config.yaml
n_layer: 10
n_head: 12
norm_eps: 1e-06
lr_head: 0.00568
batch_tokens: 65536
seq_len: 1024
doc_mask: true
Each number is 128 + 32 x the weight over its row's rms, rounded and kept within 0 to 255. Layers, rows and columns count from 0. The size above them is the row's rms in percent of the matrix's.

# layer 3 MLP up, 2048x768, rms 0.0201, rows 1908-1953, columns 480-527
size [101 104  96 108  99 101  97  96  99 100 106  96  98 106 101 113 109  92 100  96  95 102 111 103 108 104  96 103  97  95  96 101 101 101 106 103 105 102 100 100 102 108  99  92 101 103]
[[ 99 139 121 203 104 119  58 107  95 117 146 121  95 105 144 192 145 155 175 169 119 102 135 170  86 118 175 159 127  66 174 175 133 143 119 135 127  67  73 165 159 113 167 129 102  99 156 115]
 [117 100 118 100 148 100 137 121 154  74 132 119 128 142 123 105 134 151 160 111  70 184 108 126  92 137 153 138 169 118 132 149 132 119 125 119 160 120 154 136 147 107 105  81 126 135 123  72]
 [100 158 132 136 130 170 141 166  88 121 122  81 131 135 161 138 133  69 146 145 127 162 109 131 114 167 141 151 104  94 122 134 122 162 124 203 155 152 168 135  99 123 159  69 156 110  78 129]
 [141 147  65 127 139 118 149 143 164 133 153  96 144 179 112  97 165 154 104  47 105 128 192 142  94 105 199 105 213 146  95  96 167 178 132 156 117  76  82 179 148 192  78 126  61  85  96 104]
 [167 149 152 158  88 116  90 145 189 116 106 159 120 167 120 189 131 108 156 128 138 157 112 139 127 110 125 145 167 140 157 141  56 164 133 118  76 138 117 154 151 156 126 144 181 109 126 118]
 [167 109 118 159  75  82 185 171 121  91 107 137 114 158 133  86 107 119 139 120 173 122 153 110  79  57  91 133  90 106 166 194 153 140 108 173 129 104 105 177 163 127 117 120 167 100 148 128]
 [133 180 131  58 200 100  94 147 174 145 185 122 116  52 177 107 101 133 128 165  93 169 163 135 110 108  91 168 114 132 141 100  83  82 182 135 146 134 191 128  95 133 109 127 111 101 102 107]
 [ 95 112 114 119 128 142  91  88 165  98 173 151  59 170  95 121 159  73  93 101 104 137 173 195 144 157  84  90 156  48 157 103 175 168  88 146 134 129 156 131 113 105 121 174 130  98 123 159]
 [114 117 121  75 111 125 119 123  51 135 188 215 170 118 147 126 166 115 134 128 178 167 137 154 172 131 126 136 133 153 171 125 193  90 209 179 101 142 176  76 129 109  67 144 115 117 196  71]
 [106 163 149 123 153 132 123 151  70 191 174 116  83 107 118 145  91 122 135  97  73  89 144 147 116 201  97 144  94 142 107 107 144 170 122 120  99 167 195 192 110 145 121  53 127 133  99 107]
 [118 125 171  98  68 207 138 140 155 169 159  89  94 147 116  91 152 145 143 124  97 144 193 116  87 135 165 107 152 103 100  62 134  92  82  70 129 144 105 131 140 171  80  75 119  34 152 162]
 [163  79 125 123 119 125 100 125  98 124 108 149 113  97  90 142 127  99 146 108 124 126 107 170 164 126 111 177  99 120 135 104 188 135 121 198  98 198 114 155  93 159 122  90 148  98 147 125]
 [134 112 117 172 160 122 113 111 146 116 134 137 123 126 161 113 198 147 138 153 125 129  94  83 170 123 154  82  94 175 138 174 128 151 145 138 124 154 133 142 132 102 117 146 109 102 128 143]
 [126 176 102 154 137 136 164  77  82 124  79 202 176 138 165 112 154  93 129  70  92 141 102 172 132 113 112 102 146 158 128 120  73 152 176 148 146 205 107 163 108  15  77 106 177 170 117 100]
 [164 154 141  92 134 142 215 164 134  79 154 177 157 117 127 110 147 145 114 156 110 127 142 128  89  73 111 121 197 105  37 115 140 146 103 105 151 125 171 176  83  74 143  94  77 164  63  82]
 [101 164 124 118 191 164 156 140 117  82  80 144 138 151 150 178 117 139 154 178 127 139 137 119 104 123 125 137 112 129 110 163 151 152 106 165 103  65 105 126 169 119 114 136  85 114 110 109]
 [195 192 133 119 151 107 152 153 123 145 100 111 142 144  96 187 119 141 139 148  80 147 126 134  62 142 137 177 116 184 178  82 127 109 131 126  86 104 126 159 113 110 123  88 158  98  90  90]
 [174 194 147 125  94 113 114 135 104 140 108 162 158  99 159  82 155 152 120 168 129 185 105  94  86 193  72 133 121  92  60 103 112 165 104 108 161 157  95 155  97 138 116 119 166 112 203 111]
 [148 138 126  80 132 138 175 145 141 164 169 147 105  90 139 127 161 121 150 163 154 152  81 117 165 189 104 138 110 145 110 124 136 174 126  98  99 110 131 158 104 173 105 119  68 118 104 115]
 [ 92 136  91 105 175 124 102 150  93 122 144 111 142 145 120  79  86  94 156 142 151 157 108 174 191 131 123 181 126 134 147 104 117  62 120 190 122 143 130 163  87 155  97 144 173 148 154  81]
 [148 146 147  79 138 149  88 131 184  93  93 122 141 165 130 149  80 158 144 147  94  91 103 112 167 134 147 146 101 111 211 117  76 144 124  89 130 175 152 115 117 168 161 138 119 143  83 183]
 [ 84  76  95 174 132  91 151 122  98  53 183 128  76 122 130 134 115 156 134 114 147 215 150 120 144 157 156 143  96 141 183 100 123 101  98 134 111 155  85 134 166 123 114 109  94 180 140 126]
 [ 93 169 159 146  86 126 144  41 103  46  49 195 181 145  83 154 150 117 105 185 166 141  78  72 104 149 102  75 141  64 142 145 107 110 169 113 150 146  50  60 149  81 145 167 100 166  91  94]
 [123 122  91 107 120 131  81 169 164 139 134 123 119 156 127 158 106  97 113  93 123 181 114 138 145 117 120 128 188  88 124 175  52 136 105 143 115 162 167 128 105 130 169 135 136 124 123  93]
 [124  64 107 114 139 164  81 124  97  77 158 118 138 114 130 122 126 144 155 124 107 152 138 151 152 145 184 146 108 126 110  91 160 127 102 138 131 125 188 140 111 125  96 141 115 120 164 178]
 [151 160 144 148 127 128 144 138  88 142 121 218  86  89  53 146  82 116 124  93  82 148 127 107 131 128 142 136  79 148 103  97 109  94  75 137 129 129 147 132 144 121 180 122 125 132 175 126]
 [124 140 152 152 133  75 142 134  72 129 169 124 100 107 155 148 123 126 144 151 155  80 217 170 166 108 138 175 155 119 186 155 144 154 123 131  57 158 144 171 155 149  75 155 187 127 136 150]
 [153  77 114 171  86 129 103 152 124  68 149  89 134 179 172 129 105 164 115 132 107 103 129 148 115 113 135 106 123 139  29 148  96 148 196 129 111 124  97 138 122  96 137 118 138 142 147 135]
 [ 95 117 138 107 151 130  53 117 118 132 106 128 121  74 118 150 128  94 159 116 147 152 190 101 203 131 143  77 108  93 123 161  87 115 118 103 153 128 125 102 103 174 129 113 161 115 140 101]
 [146 150 126 147 146 131  61 151  73 145 103  93 183 116 158 124 138  66 126 125 141 191 144 121 125 127  91 154  98 135 101 110 132 114  66 124  85 172 131 158 118 211 137 105 125 150 220 152]
 [120  87 144 172 121 118 110 156 102 124 166  67  79 125 183 186 143 129 114 141  84 126 174 152 143 113  83  89 116 131 110 134 182 132  79 178 118 138 124 112 158  98 139 106  82 138 160 122]
 [105 110 150 149 139 157  64 135 117 156 133 109 115 187 157  90  71 143 187 101  88 153  68 111 136 162 139 173  97 151  86 138  59 110 106 137 134 130 118 162 135 145 129  57 107 107 173 116]
 [133 142 154 130 130 100 120 158 163 109 132  86 107  94 122 102 146 191 110 145 139 134 175 115 148 127 131  61 172  77 137 144 134 127 122  52  93 125  54 109  75 124 130 134 181 170 141 127]
 [116  59 157 230 143 186 210 157 122 137 171  96 130 151  89 138 156 195 132 128 153 134 162 145 128  83 110 160  65  99 108 220 194 167 101 108  89 119 139 138 151  67 140 120 113 132 122 134]
 [137 138 120  83 141 140 110 164 161 109 125 100 121 122 143 158 119 156 178 137 146 150 159  87 108 125 142 135 156  92 103 133 156  96 111  98 135 143  85 137 118 130  77 146 147 111 188 124]
 [110 140 175 110 141 203 181 157 120 161 112  95 118 110 123 130 105 110  77 148  91 189 116 124 126 132 160 117 103 114 117 138 153 151 182 201 104 179 145 124 125 112  71 153 175 112  95 113]
 [106  90 169 142 118 107 175 119 126 118 161 143 130  96 153 148 107 141 105 135 110 111 150 117 122  83 155 136 166 154 147 134 232 173 139 141 108 140 112 122  84 139 111 104 100 183  75 111]
 [148 128  69 177  90 113 199 118 146 115 106  98 124 138 103 135  80 106 122 113  74 118  78 106 194  77 122 160  90 159  96 103 110 112 108 154 107 124 113 133 125 106 155  79 119 115 112  62]
 [198 220 135 110 137  76 119 122 138 155  71 116 118 143 136 136 117  97 175 159 132 130 118 108  93 139 131 114 119  82  95 128 146  66 117 122 175 126 160 168  97  81 177 137  53 158 114 142]
 [ 86  76 124  75 143 105 186 113 113 119 153 143 119 109 136  75  88  85 140 131 168 128 111 141 134 164 122 147 112  76 202  93 116 104  64  88 139 128 176  97 133  80  96 100 121 102  97  89]
 [163 177 147 112  97 108 107  89 145 119 171 116 139  89 142 112  87 150 150  52  93 132 151 118 129 139 131  66 100 103  82 120 115 149 114  99 144 170 124  79 178 125 105 143 131  84 183 113]
 [120  59 123 106 138 126 144 162 130  76 119 145 139  74   0 116 154 118 132 153  85 124  62 141 140 144 126 147  95 145 127 169 143 128 155 129 106  86 107 134 140 170  99 122  98 106 149 101]
 [176  94  95 163 117 136 127 163 171 170 141 146 167  76  80  97 155 125 130 112 135  84 143 133 162  95 122 150 122 148 103 105 114 109 131 218 127 158 113 110 136 101 142 140 131 145 149 163]
 [107 102 145 135 123  86 149  65  96 104 152 104 124 158 162 143  87  73  96 110 142 159 169 167 197 131 164 106 176 107 129 150 120 110 153 147 131  92 163 158 101 157  97 111 136 115 132 174]
 [ 70  79 125 197 176 126 127 124 169  72 136 114  79 106 166 166 113 116 152 158 111 196 142 124 163 114 124 153  96 121 110 119  92 115 131 159 171  50 166 181  73 147 154 132 122 144 111 138]
 [168  95 144  73  95 114 132 113 143  71 106 147 109 142  96 153 176 144 110 156 100  92 103 123 137 151 106 150 135  94 153 146 144 121 160 110 156 130 148 117 118 153  91 159 145 104  94 164]]
# layer 3 MLP down (transposed), 2048x768, rms 0.0173, rows 1908-1953, columns 480-527
size [100 102 101 106 103 101  98  94 100  98 104  96  99 107 102 110 108  94 103  96  98 100 103 103 107 101  97 105 101  94  95 101 103 100 104 105 102 100  98 102 102 100  97  93  99 102]
[[ 88 135  96  64 111 169 112 136 165 121  72 135  92 110 114 164 121 110 109 117  90  84 105  59 103 154 131 158  90 132 190 113 152 101 114 105 100  94 149  84 103 145 123 159  75 104  88 113]
 [159 157 149 155 169 132 123 137 117 156 134 125 172 196 106 135 187 141 131 122 101 187 106 202  91 142 153 119 156 138 119 162 124 139 159  78 107 146 227 104 124 180 171 183  60 127 145 135]
 [132 126 121  74 107 123 135 150  93 156 137 114  73  76 107 115 144 138 122 152  90 120 157 182 135 153 114  93 147 215 158 115 134 146 171 187 122 155  56 123 139 110  91 143  83  94 162 118]
 [106 144 141 107 138 108 126 168  56 159 178 126 127 150 133 164 102 103 124 100 113 124 165  90 103 145  95 118 123  81 165 129 149 183 102  55 136 136 129 137 163  78 145 153 148 147  78 127]
 [137 144 161 163 150 174 141 132 120 196 141 116 138 151  69 195 121  97  99 147 123 153 144 119 114 100 124  78 147 154  50 171 141 204 124 112 201 115 105 102  81 131 208 142 168  97 118 157]
 [156 178 176 136  96  44 142 130 135 133 114 183 121 118 128 156 129 148 131  96 135 103 155 131  92 144 118 128 135 114 159 164 101 144 161 120 139  68 114  71 156  96 162 111  55 115  70  92]
 [197 131 115  50 106 135 134 125 114  80 122  77 129  76 114  91  99 113 151  92 154 158 147 153 129  97 127 156  85 136 103 116 154  89 184 139 183 111 142 101 126 135 146 101 183 166 164 138]
 [114 114 126 147 122 177 176 172  98 158 127 125 135 162 106 101 137 116 176 151 187 133 162 176 100 132 165  55  76 137 113 115  75 171 135 117 160 121  98 150 122 161 166 161 187 145 128 139]
 [121 135  80 198 137 150 201 189 110  63 164 165  91 156 107 105  83 104 182 115 153 124  95 115 105  80 171 115 169 209  92 154 110 168 167  97 126 150 149  77 149 174  46 174 175 129 138 137]
 [107  98 116 120  90 166 179 135 158 132 139 123 106 143 121 136  82 107 138 120  88 150  98 123 156 126 118  90 131 152 142 130 255 142 114 158 113 110 108 133 157 144  90  54 171 124 193  98]
 [147 121  92 135 149 143  82  79 183 148  73 130 171 160 111 121 129 119 116 111 180 152 149 128 153  96  91 108 163  75 108 144  84  94 168 136  65 152 120 161  79 107 107 111 184 157 127 109]
 [130  75  89 123 121  96 153 164 140  98 128 111 116 166 161 104 139 120  99 101 119 136 129 178 146 118  79 104 135 148 170 134 132 163 100 126 104 123  41 118 160 133  93 108 119 131 165 142]
 [123 115 159 145 118 110 186 129 145 118 134 143  73  90 128 115 100  90 130 101 176 131 151 165 128 138 131 142  76 188 115 178 107 119  67 153 139 172 122  77  96 109 164  93 156 128 164 141]
 [166 115 152 170 154  97 152  86 127 147 144 194  94 111 118 124 104 155 169 111 110 121 122 199 112 139 119 158  97 181 151 139 124 126 113 156 103 125 152 146  82  88  77  81 115 135 108 127]
 [162 143 151 182 127 135 171  76 104 168 126 110  92 117 134 110 176 124 171 150  89 127  83 166 149 137 135 160 155 109 112 127 149 223 129 141 101 105 134 129 142 166 136 131 135  83 157 150]
 [105  94 169  97 143 143 150 158 111  55 153 109  83 186 156 127 135 162 163  98 113 137 121 148 144 201  81 125 157 116 144  81 183  98 104 116 114 104  80 187 113 100 134 163 110 126 127 143]
 [158  53 104 138 176 138 110 124 138 165 155 147 137 113  92 124 149 128  79  80 125 127 153 182 136 147 164  91 133 129 157 156  84 162 129 145 132 116 163 108 178 122 100 190 124 172 118 176]
 [182 161 141 158 159 115 132 112 102 181 118 143 180  56 125 131 145 164 135 147  95 105 121 158  70 126 113  98 160  77 138 133 157 221 141 169 140 154  33 153  82  95 124 149 138 151 145 105]
 [127 100 136 146 125 152 136 105 104 135 151 187 120  76 103 147 201 167 125 146  93 120 131 153  84 105  93 105 124 172  85 151 133 171 151 138 141 172 122  94 192 142  72 182 133 183  56 139]
 [151 112 108 100 118  70 133  92 134 153 118  89  65  46 101 182 131  95  91 144 116  59 151 162 129 137  89 137 141 166 105 128 132 102 142 102 171 156 118  92 154 168 140 163 100 161 171 175]
 [ 99 116 117 101 114 115 141  20  97  90 113 140  87 144 128 191  91 128 158 117 118 126 142 189 186  66 122 123 111 183 139 143 138 119 175 146 170 117 107 107 128 113 117 106 101 114 128 129]
 [181 134 105 106  95 134 122   0 133  79 121 125 166 121 139 119 148 150 105 147 188 103  80 219 144 198 150 147  57 131 145 121 107  95 135 121  62  84 124 115 179 129 136  89 120 120 130 136]
 [ 83 154 121 105  91 124 152 167 138 138 159 122 113 187 128 131 103 192 194 140  92 123 170 157  87 171 129 191 115 169 123 116 183  69  29 112 128 105 150 140 121 133 146  78 143 117 121 151]
 [140 162 181 104 126  79  91 163 119 134  55 115 142 121 119 102 159 127 162 163 146 149  99 165 120 159 125 112 132 112 143  51  84  70 125 119 151 152  68 171 130 140  75  61 191 134 157 107]
 [147 114 196 115 155 125 126 184  96  81  92 131  93 129  94  80 147  83 158 116 161  94 141 123 140  74 118 119 131 130 109 108 134 142 137 106  88 158 151 139 132 172  90 130 173  88 166  74]
 [115  98 119 144 156 133 113 212 105  94 111 146 132 105 109 150 154 179 161 136 142 102 182 105 151 156 113 145  82 125 120 171  79 188 116 100 113 100 113  76 134 148 152 161 134 166 133  89]
 [ 91 130 161 118 119 129  47 105 107  86 123  87 151 174  46 168 191 137 154 107 144 138 145 108 121 193  79 143 132 179 151 118 119 106 152  56 168 164 140 112 132 102  89 127 127 130 177 196]
 [110  89 131 148 106  61 141 203 163 164 189 188 121 108 129 153 139 137 117 119  80 108 158  86 120 132 146  74 156  99 148 174 145 108  92 121 158 124 119 131 131 167  67  97 133 125 110 112]
 [131 151 158 101 109 186 112 128 151 113 116 133 102  97  84 135 116 130 151 136 128 107 160 169 168 147 111 111 174 122 113  76 127 130 130  92 144 116 124  86 134 169  43 118 105 113 138 146]
 [ 76  74 153 108 140 122 175 142 136 122 152 116 106 128 106 130 154 187 102  75  89  92  78  87 210 122 137 131 112 150 123 179 132 136 121  87 166 182 176 105 189 146 133 133  76 164  76 141]
 [152 127 139 109 122 135 146 255  63 134 170  99 115 145 164 103 119 158  93 139 118 122  59 163 137 141  97 129 123 131 148  71 134 106 129 162 132 115 150  87 196 186 118 167  61 117 117 100]
 [159 159 159 133 115  90 113  92 134 122 115 150 146  78 125  86 152 145 151 120 105 131 166 129 134  66 112 111 150 160 121 136 151 123 126 126 122 146 122 124 172 175 133  84  93 104 139  85]
 [116 110  98 141  76 117 165  32 171 145 109 172 105  97 125 149 102 134 133 129 112 183 103 161 189 122 138  88 114 117 178 144 150 110 110 134 184 134 114 139 141 112 120 140  79 107 140 155]
 [174 132 106 109 132  95 159 125  99  87  97 125  95 154 117 165  88 103 160 107 126 134 117  94 129 147  92 109 121 122 135  96 138  93 173 109 143 148 126  77 140 154 144  89  73 138 192 164]
 [108 166 158 121 150 144 120 188 121 137 105 121 178 138 164 128 115 172 126 175 150 167 121  62 134 120 144 123 199 134  83 116 154  42  93  99 157 162 130 138 103 148 151 130 161 136 139  76]
 [160  82 139 114  87 159 147  89 112 136 149 132 113 168 144  97 175 147 122 197 117 143 120  99 109 113 145 117 172 149 177  75 173 122 122 108 147 134 130 172 139 131 127 132 165 117 149 122]
 [131 154 108 101 109 154 105 130 143 136 100 129  93  99 125 118  94  92  97 106 119 119 128 114  45 152 120 106 108 159 144 139  90 164  91 126  89  71  92  99 125  88 119  83 161 166 105 136]
 [ 79 155 116 122  95 101 108 184 131 108 118 113 159 153 189 157 105 167 146 117 167  76 128 157 141 177 131 201  87 113 100 138  78 128 103 124 110  96 114  79 117 161 125 149 139 131  78 187]
 [112 116 100 165 100 168 170 114 167 146 139  57 178 123 128 128 135 143 131  95 125 156 132 148 181 150 143 132 123 177 104 173 137 123 181  92 140 127 115 174 137 128 155 121 110 189 138 116]
 [104 142  87  91 187 114 142 140 118 158 152 146  97 179 168 116 145 139  89 154 151  88 146  98 127 104 157 171 118 165 161 139 149 100 146 103 116 169 120 124 117 178 152 201 134 194  63 143]
 [181 127 161 148  86 118 143 204 170 142  96 145 146  74 124 172 105 144 143 109 138  71 122 110 108 149 114 109 112  96 180  99 143 166  86  92 135  96 111 147  92  66  84 126 110 173 122 143]
 [128 186 187 115 125 122 118   0 133 131 130 139 104  88 160 161 153 176 204 130 159  88 147 203  91 102 175 113 120 113 130 125 151 142 138 138  79 156 121 125 122 149 123 125 168 122 122 160]
 [158 140 107  57  65 160 165  58 119 146 162 140 111 171 118 146 141 141 177 100 140  80  80 133 114 156 149 116 119 160 141 141 148 153 146 133 105  67  83  95 172 116 165 112 115 149 117 120]
 [187  94 147 135 172  88 140 194  96 101 124 167  97 122 105 136 132 162 102 123 117  84 165  71 144 140 149 115  88 161  83 173 140 138  98 173 160 179  89  65 129 183 134 114  86 152 150 158]
 [133 109 150  95  75 133 146  94 188  87 169 122 166 135 137 130 102 119 147 151  92 155 142 105 177  90 114 136  73 128 112 109 148  59 129  97 118 138 171 144 120 152  73 114 123 102 131 117]
 [139 141 109 133 101  79 172 110  67 104 137  95 116 175 169 104 138 183 111 158 123 150 132  45 124 145 158 140 127  46 163 145 140 128 114 184 129 172 157 151 105 110 150 152 116 178 156  84]]
# layer 3 MLP gate, 2048x768, rms 0.0207, rows 1909-1954, columns 480-527
size [104  96 108  98 100  98  92  98  98 109  98 100 106 102 112 122  94 101  97  97 101 107 101 111 101  95 102  99  92  99  97  98 101 106 100 101 100  99  98  99 111 102  96 100 101 101]
[[141 159 134 126 139 117 120 105 103 114 138 178 127 149   1 196 143 143 112 182 117  98 151  93 166 171 149 159 119 159  98 193  93 162 166 141  75 111 147  93 185 153 165 120 103 208 127 117]
 [142 192 171 105 137 130 113 147  86 137 171  98 160  93 132 140 101 190 152 168 148  89 144 155 151 116 134 118  86 133 143 147  98 129 119 204 142 124 136 141 161 113 154 170 112 138 155 169]
 [ 81 173 207 194 132 154  96 146 136 171 105 181  85 147 108 135  95 139 138 195 108 139 157 114  84 139  83 125  68 117 134 146  57  82 123 174 176 148  94  74 127 113 134 134 163 116 153 165]
 [102 104 146 153 159 156 143  76 169 191 119 129 111  93 152 157  97 128 115 170  72 147 116 192 120 125 176  94 184 117 132 150 165  84 168 137 136  68 157 145 188 138  93 161 132  87 124 165]
 [119  77 146 128 188 182  82  64 110 100 117 182 163 113 124 169 138 114 115 178 106  92 149 115 143 138 166 146 180 134 122 111 132 142 121 126 172 120 155 100  77 107 143  93  90 188 125 108]
 [104 159 163 119 130 117 145 151 144 208 156 149 128  87 145 139  83 166 130 159 138  79 145  93 103 132 142 115 116  94 179 122 157 103  72  81 119 100 112 108 153 156 164  94  81 116 121 130]
 [106 131  50 146 118 110 117 137 105 171  99 139  96 163 168 120 154 201  80 120 159  61 159 136 128 118 133 132  54  94 145 129 125 116 143 123 102 118 128 182 172 130 192 156 153 137 152 109]
 [112 152 147  86 148 128 116 141 100 134 148 128 117 143 140  99 187  99 130 132 111 104 114 173 107 162 156 106 147 109 126 115 165 106 147 182 135 160 210  76 131 102 124 145  91 110 146 112]
 [113 137 109 139 182 125 142  98 171 112 129 158 139 125  78 120 178 130 140 140 127 111  98 139 117 133 116 158 154 134 149 102  91 105 134 151 130 106 115 120 150 107 123 192 108 109  64 141]
 [180 123 141  86 107 171 121 148 124 112 133 102 167 109 104 117 113 114 161 105 109  91 178 132 140 145  96 119 136 125  74  69  92  95 118 119 106  97  82 136 142 127 147 114 134 129  84 143]
 [158 109 151  92 122 113 126 145 149  44 156  85 127 113 142  98 185 140 162 116 121 179 152 135  95 106 176 109 138  99 106 132 200 173 182 124 124 114 150 105 166 136  89 128 127 150 165 155]
 [117 130 206 163  89 130 156 104 157 168 105 109 183 124 109 159  92 122 134  71 102 157 143 118 156  84 151 115 139 141 135 151 115  99 107 119 128 106 133 149 125 127 142 120 179  78 115 117]
 [139 129 139  97 126 141 145 119 203 129 105 122  82 187 187  84 122 160 133 186 120 107 113 110 152  94 177 101 120 103 112 119 165 137 122  85 122 103 136 152  84 172 188 185 137 117 106 128]
 [ 96  95  76 152 148 133 120 165 138 132 104 113 112  76 144 133 148 105 147 100 132 110  89 118 124 150 131 154 116 151 117 105 155 148  65 126 104 126 115 139 141 115  93  97 177 142  98 111]
 [108 109  90 167  49 128 106 109 142 142 115  97 163 124 117 118 108 107 169  39 144 159 137 133 155  90 122 103 125 101 139 146 148 124 139 166 126 161 175 144 195 136 165 140 155 157  90 101]
 [143 145 137 142 134 170 128 145 125 158 125 132 142  80 125 136 165 191 177 146 187 118 111 131 147 117 138 121 103 175 138 102 122 124  86  53 134  96 108 106 160 147 198 182  94 106 122 113]
 [132 134 161 118 160 149 190 138 151 165 120 100  83 153 123 169 172  98 109 107 127  59 129 105 125  88 110 104 108 118 145 137 135  87  92 128 109 121 142 113 147 152 185  99  81 114  83 175]
 [122 132 123 124 157 149 128 143 157 161 142 164  95  99 175 142 150 127 136 196 112 168  99 132 104 131 131 120 141 124 145 105 165 102  68 127  89  80 103  97 132 154 128 163 106 201 197 160]
 [ 97 162 134  89 104 129 155 138 144 136 131 160 172 150 124 182 132 116 179 140 130 192 103  94 145  81 151 133 159  99 158 144 104  67  78 166 149 140 109 123 127 109  89 153 117 111 142 150]
 [189 166 113 102 105 148 163 111 131 166 135 152 184 110 165 129 120 150 130 122 114 119 166  81 130 129 102 125 156 142 117 111 126 126 130 149 166  50 151 127 171  98 137 125 141 122 111 176]
 [119 118 190 169 117 141 127 147 112  92 160 160  78 107 108 180  61  87 152 114 170  91 220 180 109 150 123 128 130 134 146 115  90 112  51  81 163  89 147 147 177 135 153 111 129 126  98  92]
 [151 103 141 107 126 153 156 164 122 143 198 140 115 152 150 104 106 184 168 100  65 119 150 186 125 181 132 165 164 176 134 111 171 138  18 146 137  79 182 175 128 149  94 152 152 134 154 162]
 [154 155  91  86 155 103  96 147 142 120  87  66  90 141 166 136  90  97 125 130 162 137 107 115  98 127 106 119 171  81 174  87 139 137 100  74 121 114 128 115  97 158 156 127 147 130 122 162]
 [162 128 159 152 155  57 116 103 123  90 109 153 114 133 172 119 158  87 185  95 153 166 154 175 148  96  78 114 111  96 104 107 162 106 172  81 161 120 115  87 104 104 206 165 197 189 175  94]
 [141 125 126 116  83 183 155 125 140 136 139  89 161 117 121 118 133 129  55 185 161 131 139 158 155 157 119 127 162 159 156 149  76 195  89 127 152 158 150 110 140 146  86 209 136 146 137 122]
 [153 184  73 108 113 117 166 146  79 113 107 163 132 165 124 125 127 142 156 136 110 126 161 121  95 142 137 160 116 120 188 125 133 150 152 136 179 125 112  73 113 105 205 154  86 146 113 171]
 [160  86 178 159 110 178 156 133 136 162 119 188 101 150 215  80 109 124 105 128 128 138 171 108 117 137 158 124 146 118 175 144 137 137 110 201 103 123 145 151 166 136  78  87  84 147  96 123]
 [129 143  94 177  75 111 203 103 105 127  73 129 114  48 166 123 202  98  86 118 175 175 121  85 112 155 155 185 132 110 106 103 100 118  95 149 138 159 101 100  78  90  79  97 168  97 134 126]
 [187 113 176 181 153 117 179 135 107 121 145 150 126 131 118 111 149  81 122 129 100 136  87 104  99 116 132 128  96 119 115  77 140 134 191 153 117 138 114  79 169 106  98  91 167 154  99 130]
 [209 150 160 171 125 150  83  44  83 125 106 109 122  87 139 106 181 109 175 125 102 170 192 125  65 120  71 121 167 133 141 105 169 142 186 168 178 145 150  89 175  99 137 143 110 119 182 147]
 [107 127 153  96 130 100 125 108 120 102 105 116 158 120 152 103 162  81 130 120 144 111  90 131 180 161 124 104 137  76 136  95 100 135  95  92 143 166 118  72 124  69 139 156 165 127 110  96]
 [149 182 143 219 142 110 119 171  93 111 104 146 179  95 116 153 158 159 153 154 158  89 100 177  83 139 112  91 103 118 129 139 117  94 121 110 132 185  73  94 105  94 219 144 157 101 138 114]
 [140  94 152 138  88 158 109 136 133 148 107  51 130 119 139 112  88 164  84 131  96 182 112 101 121 101  74  91 151 145  86 159 183 141 128 148 141  63 102 147  95  96 152 169 123  90 141 120]
 [148 105 132 151 152 122 153 118 124 125 193 152 141 140 186 138 160 141 151 106 145 123 175  93  99 137  97  86 118  99 115  59 150 144 137 134 103 110 161 107 142  83 130 132 123 156  87 138]
 [116 171 150  89 150  89 200  83 115 106 137 131 158 159  80 171 152 145 138 102 144 164 179 106  88 131 102 118 108  96 128 164 116 121 152 108 140 108 114 103 112 151 133  82 161 141 125 146]
 [ 95 155 198 181  85  85 118  93  79 123  98 107 123 152 131 163 145 163 143 136  79 177 132 137 184 124 200 145  77 120 117 159 151 181 167 133 160 144 137  82 143 143  93 175 105 138  87 146]
 [150 164 168 157 151 130 141 108 162 122 115 222 141  93 143 113 104 104 118 177  91 108 133 103 155  69 164 119 131 157 159  98 157 140 135 118 166 144 123 100 120 134 179 161 139  99  75 108]
 [187 119 139 104 133 132 107 112  97 114 141 144 130 111 110 142  96  67 160 144 164 121 123 109 118  64 143  99 134 154  85 124 111 124 158 197 120 137 161 131 171 102 118 123 144  82 131 153]
 [186  98 132 152  98  95 134 133 150  83 181 127 198 122  69 146  91 110 131 112 117 132 140 165 177 162 123 192  85  87  89 139 187  95 166 120 146 131 147 102  66 116 118  83  94 118 138 189]
 [167  94 162 130 156 124  36 196 128 147 128 147 108  61 136 159  95 144 131 137 179  95 170  81  71 113 158 111  91 100 155 133  83 120 150 176 157 120  82 121 130 142 114 123 123 196  99 104]
 [174 134 150  93 122 106 146 144 166  81 125 133 148 132 140 161  86  65  67 169 127 146 201 103 144 135  85 152 141  92 192 120 156 140  99 142 156 139 127 123 121 159 128 114  85 200 112  81]
 [ 87  97 111 117 128 110 177 145 170 121 134  74 147 160 118 194 144 159 186 134 139  91 116 149 130 132 112  94  84  72 156 120 175 143  85 101 140 105  77 166 151  94 144 107  78 167 179 137]
 [170 157 149 104 147 122 136  69  95 141 192 168 137  69 116 118 122 192 153 193 122 121  81 169 115  92  88 168  92 127 108 143 113 161 118 127 130 170 128 105 139 122 183 157 158 109 137 120]
 [ 85 102 126  90  83 132 145  59 160  66 173 115 131 156 111 111 189 155 124 147  96 106  94 147 173 122 155  83 186 144 156  72 133 112 138 120 142 107 120 109 141  97  68 144 132 155 138 113]
 [ 49 101 156 121  83 145 111 144 106  62  98 136 176 132 131  75 140 102 164 124  93 153  79 156 149 105 141 138 120 183  35 116 141 176  80  80 192  33 127 124 147 105 105 182 114 108 110 176]
 [156 123 119 142 124 152 197 109 168 187 117 118 135 203  91 146 147 105  92 103 162  98 189  84  99  64 147  70 171 140 167 188 104 141  68 149 168 171 105 105 166  96 169  79 133 145  77 150]]